python train.py --n_layer=16 --d_model=160 --n_head=2 --n_kv_head=2 --head_dim=64 --d_mlp=448 --vocab_size=8192 --activation="swiglu" --norm="rmsnorm" --norm_place="pre" --norm_eps=1e-05 --positions="rope" --rope_base=10000.0 --rope_fraction=1.0 --qk_norm=false --attn_scale=0.125 --bias="none" --tie_embeddings=false --parallel_block=false --init="normal" --init_std_qkv=0.0463 --init_std_o=0.0 --init_std_up=0.0463 --init_std_down=0.0 --optimizer="adam_variant" --lr=0.00202 --lr_mult_up=1.24 --beta1=0.9 --beta2=0.95 --lr_head=0.00805 --grad_clip=1.0 --warmup_steps=398 --schedule="wsd" --decay_fraction=0.819 --decay_shape="sqrt" --final_lr_fraction=0.1 --batch_tokens=32768 --seq_len=2048 --doc_mask=true --train_tokens=172300000 --steps=5259 --dataset="wikipedia_en"
Each number is 50 + 10 x the weight over its row's rms, rounded and kept within 0 to 99. Layers, rows and columns count from 0. The size before them is the row's rms in percent of the matrix's.

# k: layer 5 attention key, 128x160, rms 0.0693, rows 75-94, columns 0-79
# q: layer 5 attention query, 128x160, rms 0.0702, rows 76-95, columns 0-79
k75 100:49 48 46 46 57 71 66 45 47 54 51 60 49 38 56 59 57 20 55 55 72 66 57 63 52 54 37 45 62 36 62 42 52 42 38 47 55 52 60 64 48 51 62 54 37 32 44 61 63 51 56 39 55 65 62 49 63 66 44 55 39 50 44 52 66 59 46 40 43 54 38 56 48 48 58 62 56 59 15 51
q76 099:60 52 52 52 63 58 42 36 44 19 37 35 60 46 59 42 47 59 54 36 44 39 36 37 61 34 74 47 63 47 39 44 47 54 43 46 51 49 55 48 41 44 33 53 66 49 52 48 59 37 60 56 51 39 34 65 52 49 66 42 44 34 52 52 43 19 44 66 72 52 57 47 63 58 45 57 44 59 52 52
k76 102:48 67 51 44 55 64 52 48 48 57 66 38 61 47 51 51 54 28 42 51 56 58 67 67 42 45 26 65 51 61 65 41 58 43 61 48 42 58 45 58 45 48 44 51 33 50 51 60 59 40 55 39 48 47 41 52 47 55 57 50 31 80 45 65 59 62 57 52 26 72 65 43 56 38 74 46 55 50 37 42
q77 109:46 44 76 57 43 60 41 27 42 38 44 43 43 41 46 48 51 52 47 57 60 56 52 35 51 37 57 57 64 39 37 48 42 33 41 30 54 73 51 45 49 41 43 63 57 48 42 64 51 44 64 53 40 28 36 42 51 37 57 58 66 42 54 54 52 41 39 50 50 49 72 42 72 43 55 62 34 59 45 45
k77 107:54 57 65 47 52 39 50 56 47 60 66 43 48 60 47 65 59 57 56 66 60 65 61 58 45 39 54 68 58 45 57 52 54 37 52 56 51 71 56 44 46 35 48 61 48 61 53 54 49 46 50 47 48 42 42 47 65 31 56 54 44 62 64 52 57 44 56 55 44 63 43 43 48 35 39 55 50 54 20 55
q78 083:45 47 42 50 47 35 58 49 52 66 30 41 44 58 42 46 52 68 64 47 34 43 30 53 49 67 62 37 32 50 45 34 46 60 32 53 46 43 46 50 52 58 71 35 46 70 53 46 53 55 47 61 46 39 50 42 50 38 44 44 54 39 42 55 37 46 52 50 59 64 44 54 56 50 56 47 49 66 48 52
k78 107:50 59 58 61 35 49 44 46 24 49 45 42 46 58 57 67 49 49 56 58 46 43 31 44 48 70 61 38 44 49 57 58 58 55 53 36 48 55 50 56 51 55 47 32 52 62 56 46 67 58 64 72 33 36 30 44 40 61 52 41 48 50 60 66 42 43 48 40 61 48 40 54 55 47 36 43 42 53 61 48
q79 100:53 50 46 52 38 42 47 48 55 49 61 56 56 50 50 47 59 65 60 51 52 44 32 39 63 73 39 60 56 38 62 39 45 36 64 54 39 54 60 63 41 34 57 42 51 56 46 37 43 60 36 37 49 67 78 54 43 61 45 53 34 62 44 67 63 60 43 56 39 44 44 42 44 33 41 34 49 28 57 57
k79 092:53 56 43 47 55 34 49 42 59 48 54 59 62 58 44 60 54 63 54 56 38 32 54 30 53 61 55 35 33 15 38 46 60 53 42 55 58 50 57 50 58 51 51 52 50 47 57 45 42 44 45 61 45 62 63 53 54 47 50 42 56 34 54 55 32 46 59 46 58 52 45 44 40 57 42 44 55 57 68 58
q80 102:44 55 64 45 54 44 43 58 36 48 59 66 53 53 29 62 52 51 42 67 63 66 66 68 36 52 39 53 49 62 46 48 54 40 46 63 46 61 53 44 42 59 32 69 55 47 50 50 40 54 44 44 41 49 58 29 61 57 51 42 47 59 32 33 58 54 42 55 50 47 56 53 39 52 43 65 53 58 37 48
k80 085:43 40 42 38 62 27 60 50 50 50 41 60 31 47 45 57 47 56 50 49 69 57 54 51 50 54 45 58 57 49 53 73 39 53 41 38 40 48 33 45 54 42 40 64 52 58 43 58 51 46 56 61 38 42 54 45 46 35 62 61 67 34 36 59 57 52 57 59 49 60 62 51 51 61 32 62 45 48 37 61
q81 095:37 40 50 48 52 57 44 57 54 48 33 53 39 57 49 47 33 46 52 41 44 38 49 42 36 54 61 46 63 44 38 52 53 69 50 55 63 39 48 42 61 49 59 46 51 58 57 54 54 26 55 60 66 42 43 64 47 38 53 52 51 34 57 39 35 30 60 52 55 43 43 48 62 56 34 65 29 44 44 49
k81 112:57 53 48 45 67 61 52 57 46 42 50 40 44 41 46 48 60 16 53 46 62 70 48 55 53 47 51 48 49 79 69 46 56 46 58 44 56 53 46 67 53 60 43 34 37 42 48 54 78 51 42 42 52 42 25 50 51 52 49 62 41 66 34 36 43 54 47 44 40 39 38 52 60 48 59 46 41 44 46 48
q82 110:48 54 59 50 54 55 58 46 39 34 58 39 57 51 68 61 43 39 50 41 52 57 49 58 49 36 48 59 61 56 54 60 55 50 60 40 70 56 42 43 61 46 42 43 54 68 50 63 72 39 61 55 55 33 27 67 66 32 46 54 69 54 51 39 46 43 65 50 56 47 53 46 74 47 47 63 40 53 53 41
k82 100:46 56 50 39 43 53 46 49 44 45 59 47 45 48 52 50 44 43 42 59 64 68 32 63 54 53 53 63 64 73 56 51 49 48 68 61 61 55 49 42 47 48 47 54 53 44 47 73 51 70 33 40 52 48 47 31 46 60 45 57 60 52 35 33 55 58 60 57 47 57 50 33 49 40 71 50 55 38 47 37
q83 114:53 46 46 52 40 49 48 57 52 51 34 55 45 51 41 31 48 58 55 42 40 48 45 50 60 65 45 26 39 29 44 46 63 62 40 65 53 38 45 61 37 63 67 44 38 44 61 50 38 37 47 50 51 61 50 46 42 53 31 30 47 53 48 50 47 53 46 34 54 53 53 56 49 59 52 53 54 47 45 49
k83 106:52 56 49 54 55 57 50 57 53 42 59 38 49 34 46 62 54 47 59 51 23 45 52 33 53 38 66 41 44 57 44 46 49 54 38 49 70 46 70 43 52 58 55 33 49 52 56 43 59 41 50 59 42 50 43 60 59 54 38 36 33 49 44 52 30 45 38 41 55 36 43 56 58 52 38 54 37 52 43 49
q84 101:36 63 42 66 72 62 45 58 66 44 55 45 42 48 57 55 31 36 45 54 44 34 58 53 63 57 53 55 58 55 47 50 59 60 67 42 42 51 44 44 61 48 52 45 53 64 71 41 43 47 52 60 39 49 52 70 67 52 59 57 71 57 54 43 48 63 53 64 61 43 35 57 47 46 55 51 58 79 61 50
k84 121:34 62 57 51 50 76 51 46 56 45 58 44 43 45 64 39 39 44 37 36 50 37 64 48 52 37 34 63 53 63 52 31 74 49 59 44 71 55 49 51 57 52 51 44 46 27 53 48 46 41 53 46 63 44 51 43 47 69 54 63 65 39 36 44 49 45 46 60 62 44 34 32 53 42 53 50 40 60 53 39
q85 089:53 40 46 53 31 62 49 50 60 57 39 42 45 56 60 43 55 53 57 31 50 72 40 48 55 57 64 40 35 30 46 43 40 57 39 47 70 43 61 57 46 55 67 40 43 73 54 58 36 49 45 60 48 58 46 65 41 39 39 45 46 46 46 61 42 54 42 37 60 60 29 65 59 57 45 49 59 35 55 54
k85 087:60 55 58 43 39 68 49 55 44 41 56 47 70 44 61 68 53 44 49 53 57 53 48 50 66 43 64 45 63 59 52 50 51 57 45 56 43 51 60 52 59 60 48 30 44 58 54 49 59 71 63 52 54 52 27 62 46 59 41 45 41 37 71 31 48 50 38 47 66 53 54 62 53 42 49 53 46 46 58 59
q86 094:51 54 68 60 46 46 54 48 50 44 54 48 51 52 45 62 39 40 56 52 51 39 41 43 43 38 51 64 55 53 64 75 46 43 56 35 51 64 54 39 68 35 46 59 56 50 34 57 63 54 59 46 46 48 53 48 51 43 59 56 61 64 52 56 48 42 59 59 57 45 55 31 67 51 48 42 51 50 38 56
k86 101:58 54 45 31 59 46 50 62 58 59 60 48 51 56 33 41 56 60 38 52 56 46 64 47 41 47 41 83 55 53 46 52 35 49 47 62 47 57 43 52 52 44 34 72 65 46 51 62 51 34 38 51 56 42 46 51 40 55 69 46 57 49 45 45 55 43 54 70 46 56 44 41 40 47 58 56 60 44 58 52
q87 103:40 54 63 42 51 51 50 30 54 48 55 51 67 48 37 53 67 66 38 46 55 40 37 52 40 41 48 70 70 55 61 66 41 35 64 41 53 51 64 53 63 31 62 49 68 33 30 52 64 64 47 48 61 39 57 51 46 46 46 60 39 50 42 48 48 34 58 60 42 47 56 44 52 35 51 64 58 32 35 46
k87 105:63 52 46 34 54 49 52 47 42 64 49 50 50 60 34 53 52 54 50 40 54 57 44 47 48 54 37 47 41 43 40 56 29 40 36 63 35 52 53 46 54 30 60 43 46 54 48 61 44 42 42 54 50 60 44 40 52 58 40 45 64 62 33 58 67 47 41 44 51 60 61 38 39 43 75 59 73 45 52 49
q88 093:41 59 41 55 50 51 59 65 62 50 51 44 38 65 59 55 49 63 66 53 40 48 65 53 63 63 45 32 37 41 55 61 64 65 40 47 43 45 39 47 58 57 60 65 30 47 66 63 51 38 43 51 38 61 52 51 58 39 49 46 71 83 54 39 54 69 60 39 60 45 28 46 49 53 48 42 64 63 52 43
k88 103:28 59 65 44 49 54 36 62 52 36 62 68 36 43 35 43 55 52 50 54 43 32 62 59 43 35 46 51 73 64 36 47 57 60 58 59 68 49 51 49 66 57 67 63 51 45 48 59 46 40 40 46 76 42 47 58 51 49 58 53 50 54 60 21 53 43 60 53 70 47 30 38 46 66 43 52 37 55 40 44
q89 092:48 42 49 55 54 55 47 44 48 44 60 69 48 47 52 60 45 47 49 54 63 46 43 59 51 45 76 68 62 63 40 53 40 44 65 34 36 63 55 35 58 44 40 45 68 58 37 47 59 64 53 46 42 37 53 50 66 51 68 62 55 35 63 53 57 46 51 75 41 50 63 53 45 29 48 43 49 63 53 56
k89 081:67 34 51 46 55 56 50 48 34 68 53 43 69 71 61 42 40 43 38 35 56 59 57 43 53 61 41 54 48 41 55 55 46 45 52 53 39 51 30 58 38 59 44 62 50 53 56 41 37 58 60 45 48 41 51 46 27 65 57 56 74 41 47 66 53 54 56 58 37 58 58 46 54 50 55 42 43 42 67 49
q90 096:42 58 53 59 43 32 44 65 54 52 69 25 56 45 58 43 58 68 56 60 41 54 56 56 57 59 41 48 39 59 51 45 50 62 29 48 41 52 26 48 42 56 51 49 41 55 63 58 47 39 34 47 52 65 57 47 37 49 58 38 58 74 41 45 63 49 44 43 54 49 41 38 40 66 43 45 64 47 50 44
k90 098:41 54 68 44 55 40 40 54 54 46 70 68 32 54 40 44 41 68 53 63 36 25 46 69 37 54 49 55 61 44 52 54 66 57 48 41 54 48 63 52 60 55 61 72 53 63 57 39 42 38 39 58 58 41 44 47 33 51 45 58 40 38 53 60 45 39 44 65 66 41 41 32 39 52 53 54 58 59 57 53
q91 090:65 47 50 56 32 49 46 59 41 40 51 46 56 38 40 39 48 51 62 59 42 45 51 53 70 60 48 29 42 45 24 29 47 62 45 63 55 66 53 54 33 48 47 41 63 49 53 65 29 46 36 45 40 53 56 35 49 69 44 39 49 49 56 36 46 46 33 41 63 55 46 43 35 60 50 44 57 57 49 48
k91 090:59 82 50 51 48 49 44 54 50 49 48 46 43 42 45 55 57 52 47 65 42 51 64 58 28 31 50 50 35 44 54 47 47 45 58 38 49 69 59 50 63 56 43 68 48 68 45 37 63 31 58 52 48 57 46 57 43 65 44 42 53 51 57 60 53 65 47 62 53 66 42 63 35 34 42 39 63 55 65 46
q92 090:56 47 43 38 45 56 52 57 39 51 51 32 52 63 44 46 65 47 68 61 56 48 32 44 67 62 38 23 33 41 39 53 57 54 39 55 53 43 58 52 44 50 61 52 43 49 55 59 54 45 41 44 48 60 68 53 53 40 30 46 47 69 44 52 50 63 48 40 72 49 42 40 40 62 50 54 66 60 57 53
k92 087:43 65 57 57 57 53 44 47 40 41 54 55 64 41 56 57 51 61 45 46 41 46 49 55 33 33 53 52 50 46 43 39 52 35 62 55 60 53 53 37 59 48 59 40 57 50 41 53 47 37 56 38 48 51 51 63 53 59 42 40 45 43 47 28 52 34 34 53 60 52 43 50 44 42 43 52 42 52 47 56
q93 096:44 57 47 52 61 50 60 66 44 44 79 55 47 50 47 64 61 56 60 63 67 44 46 70 52 58 46 55 41 44 58 54 55 46 48 50 51 73 47 62 45 66 43 51 37 49 58 44 59 63 37 40 62 60 39 68 54 45 46 57 61 59 51 47 54 54 66 48 47 34 48 33 42 55 28 23 63 59 54 49
k93 095:35 35 52 48 54 39 46 41 74 34 62 50 58 59 56 38 54 64 51 42 38 54 30 44 45 47 29 39 46 33 39 44 54 51 60 54 44 41 44 44 48 54 63 60 62 35 54 55 37 48 48 39 46 55 52 41 56 49 43 40 58 41 55 41 45 35 47 56 54 43 40 36 57 58 44 37 42 53 45 50
q94 097:46 53 56 47 44 33 65 40 69 45 44 53 61 60 60 38 45 32 29 54 48 56 44 36 41 46 44 51 70 49 39 49 39 46 44 52 37 43 59 45 51 40 49 50 64 40 32 45 46 53 56 46 58 29 43 51 31 44 32 48 35 39 50 46 36 28 42 50 52 39 65 45 48 49 37 75 33 28 51 27
k94 098:68 47 46 38 69 66 66 45 39 57 53 48 54 45 58 57 48 56 49 31 57 62 49 36 65 70 63 64 48 38 53 58 44 63 51 46 50 55 73 43 48 42 45 38 48 44 45 51 55 62 52 63 42 54 39 43 38 59 52 48 62 54 42 74 42 46 51 51 42 47 54 65 48 44 60 59 56 44 61 60
q95 095:58 46 43 34 53 52 34 45 50 54 51 44 58 53 42 39 43 31 50 53 51 34 48 55 49 37 52 42 47 61 41 48 46 55 41 54 56 38 35 45 61 63 36 56 32 47 46 45 56 43 55 49 48 60 53 53 47 68 39 50 40 54 37 41 59 66 54 49 46 55 50 55 58 71 45 62 41 48 53 62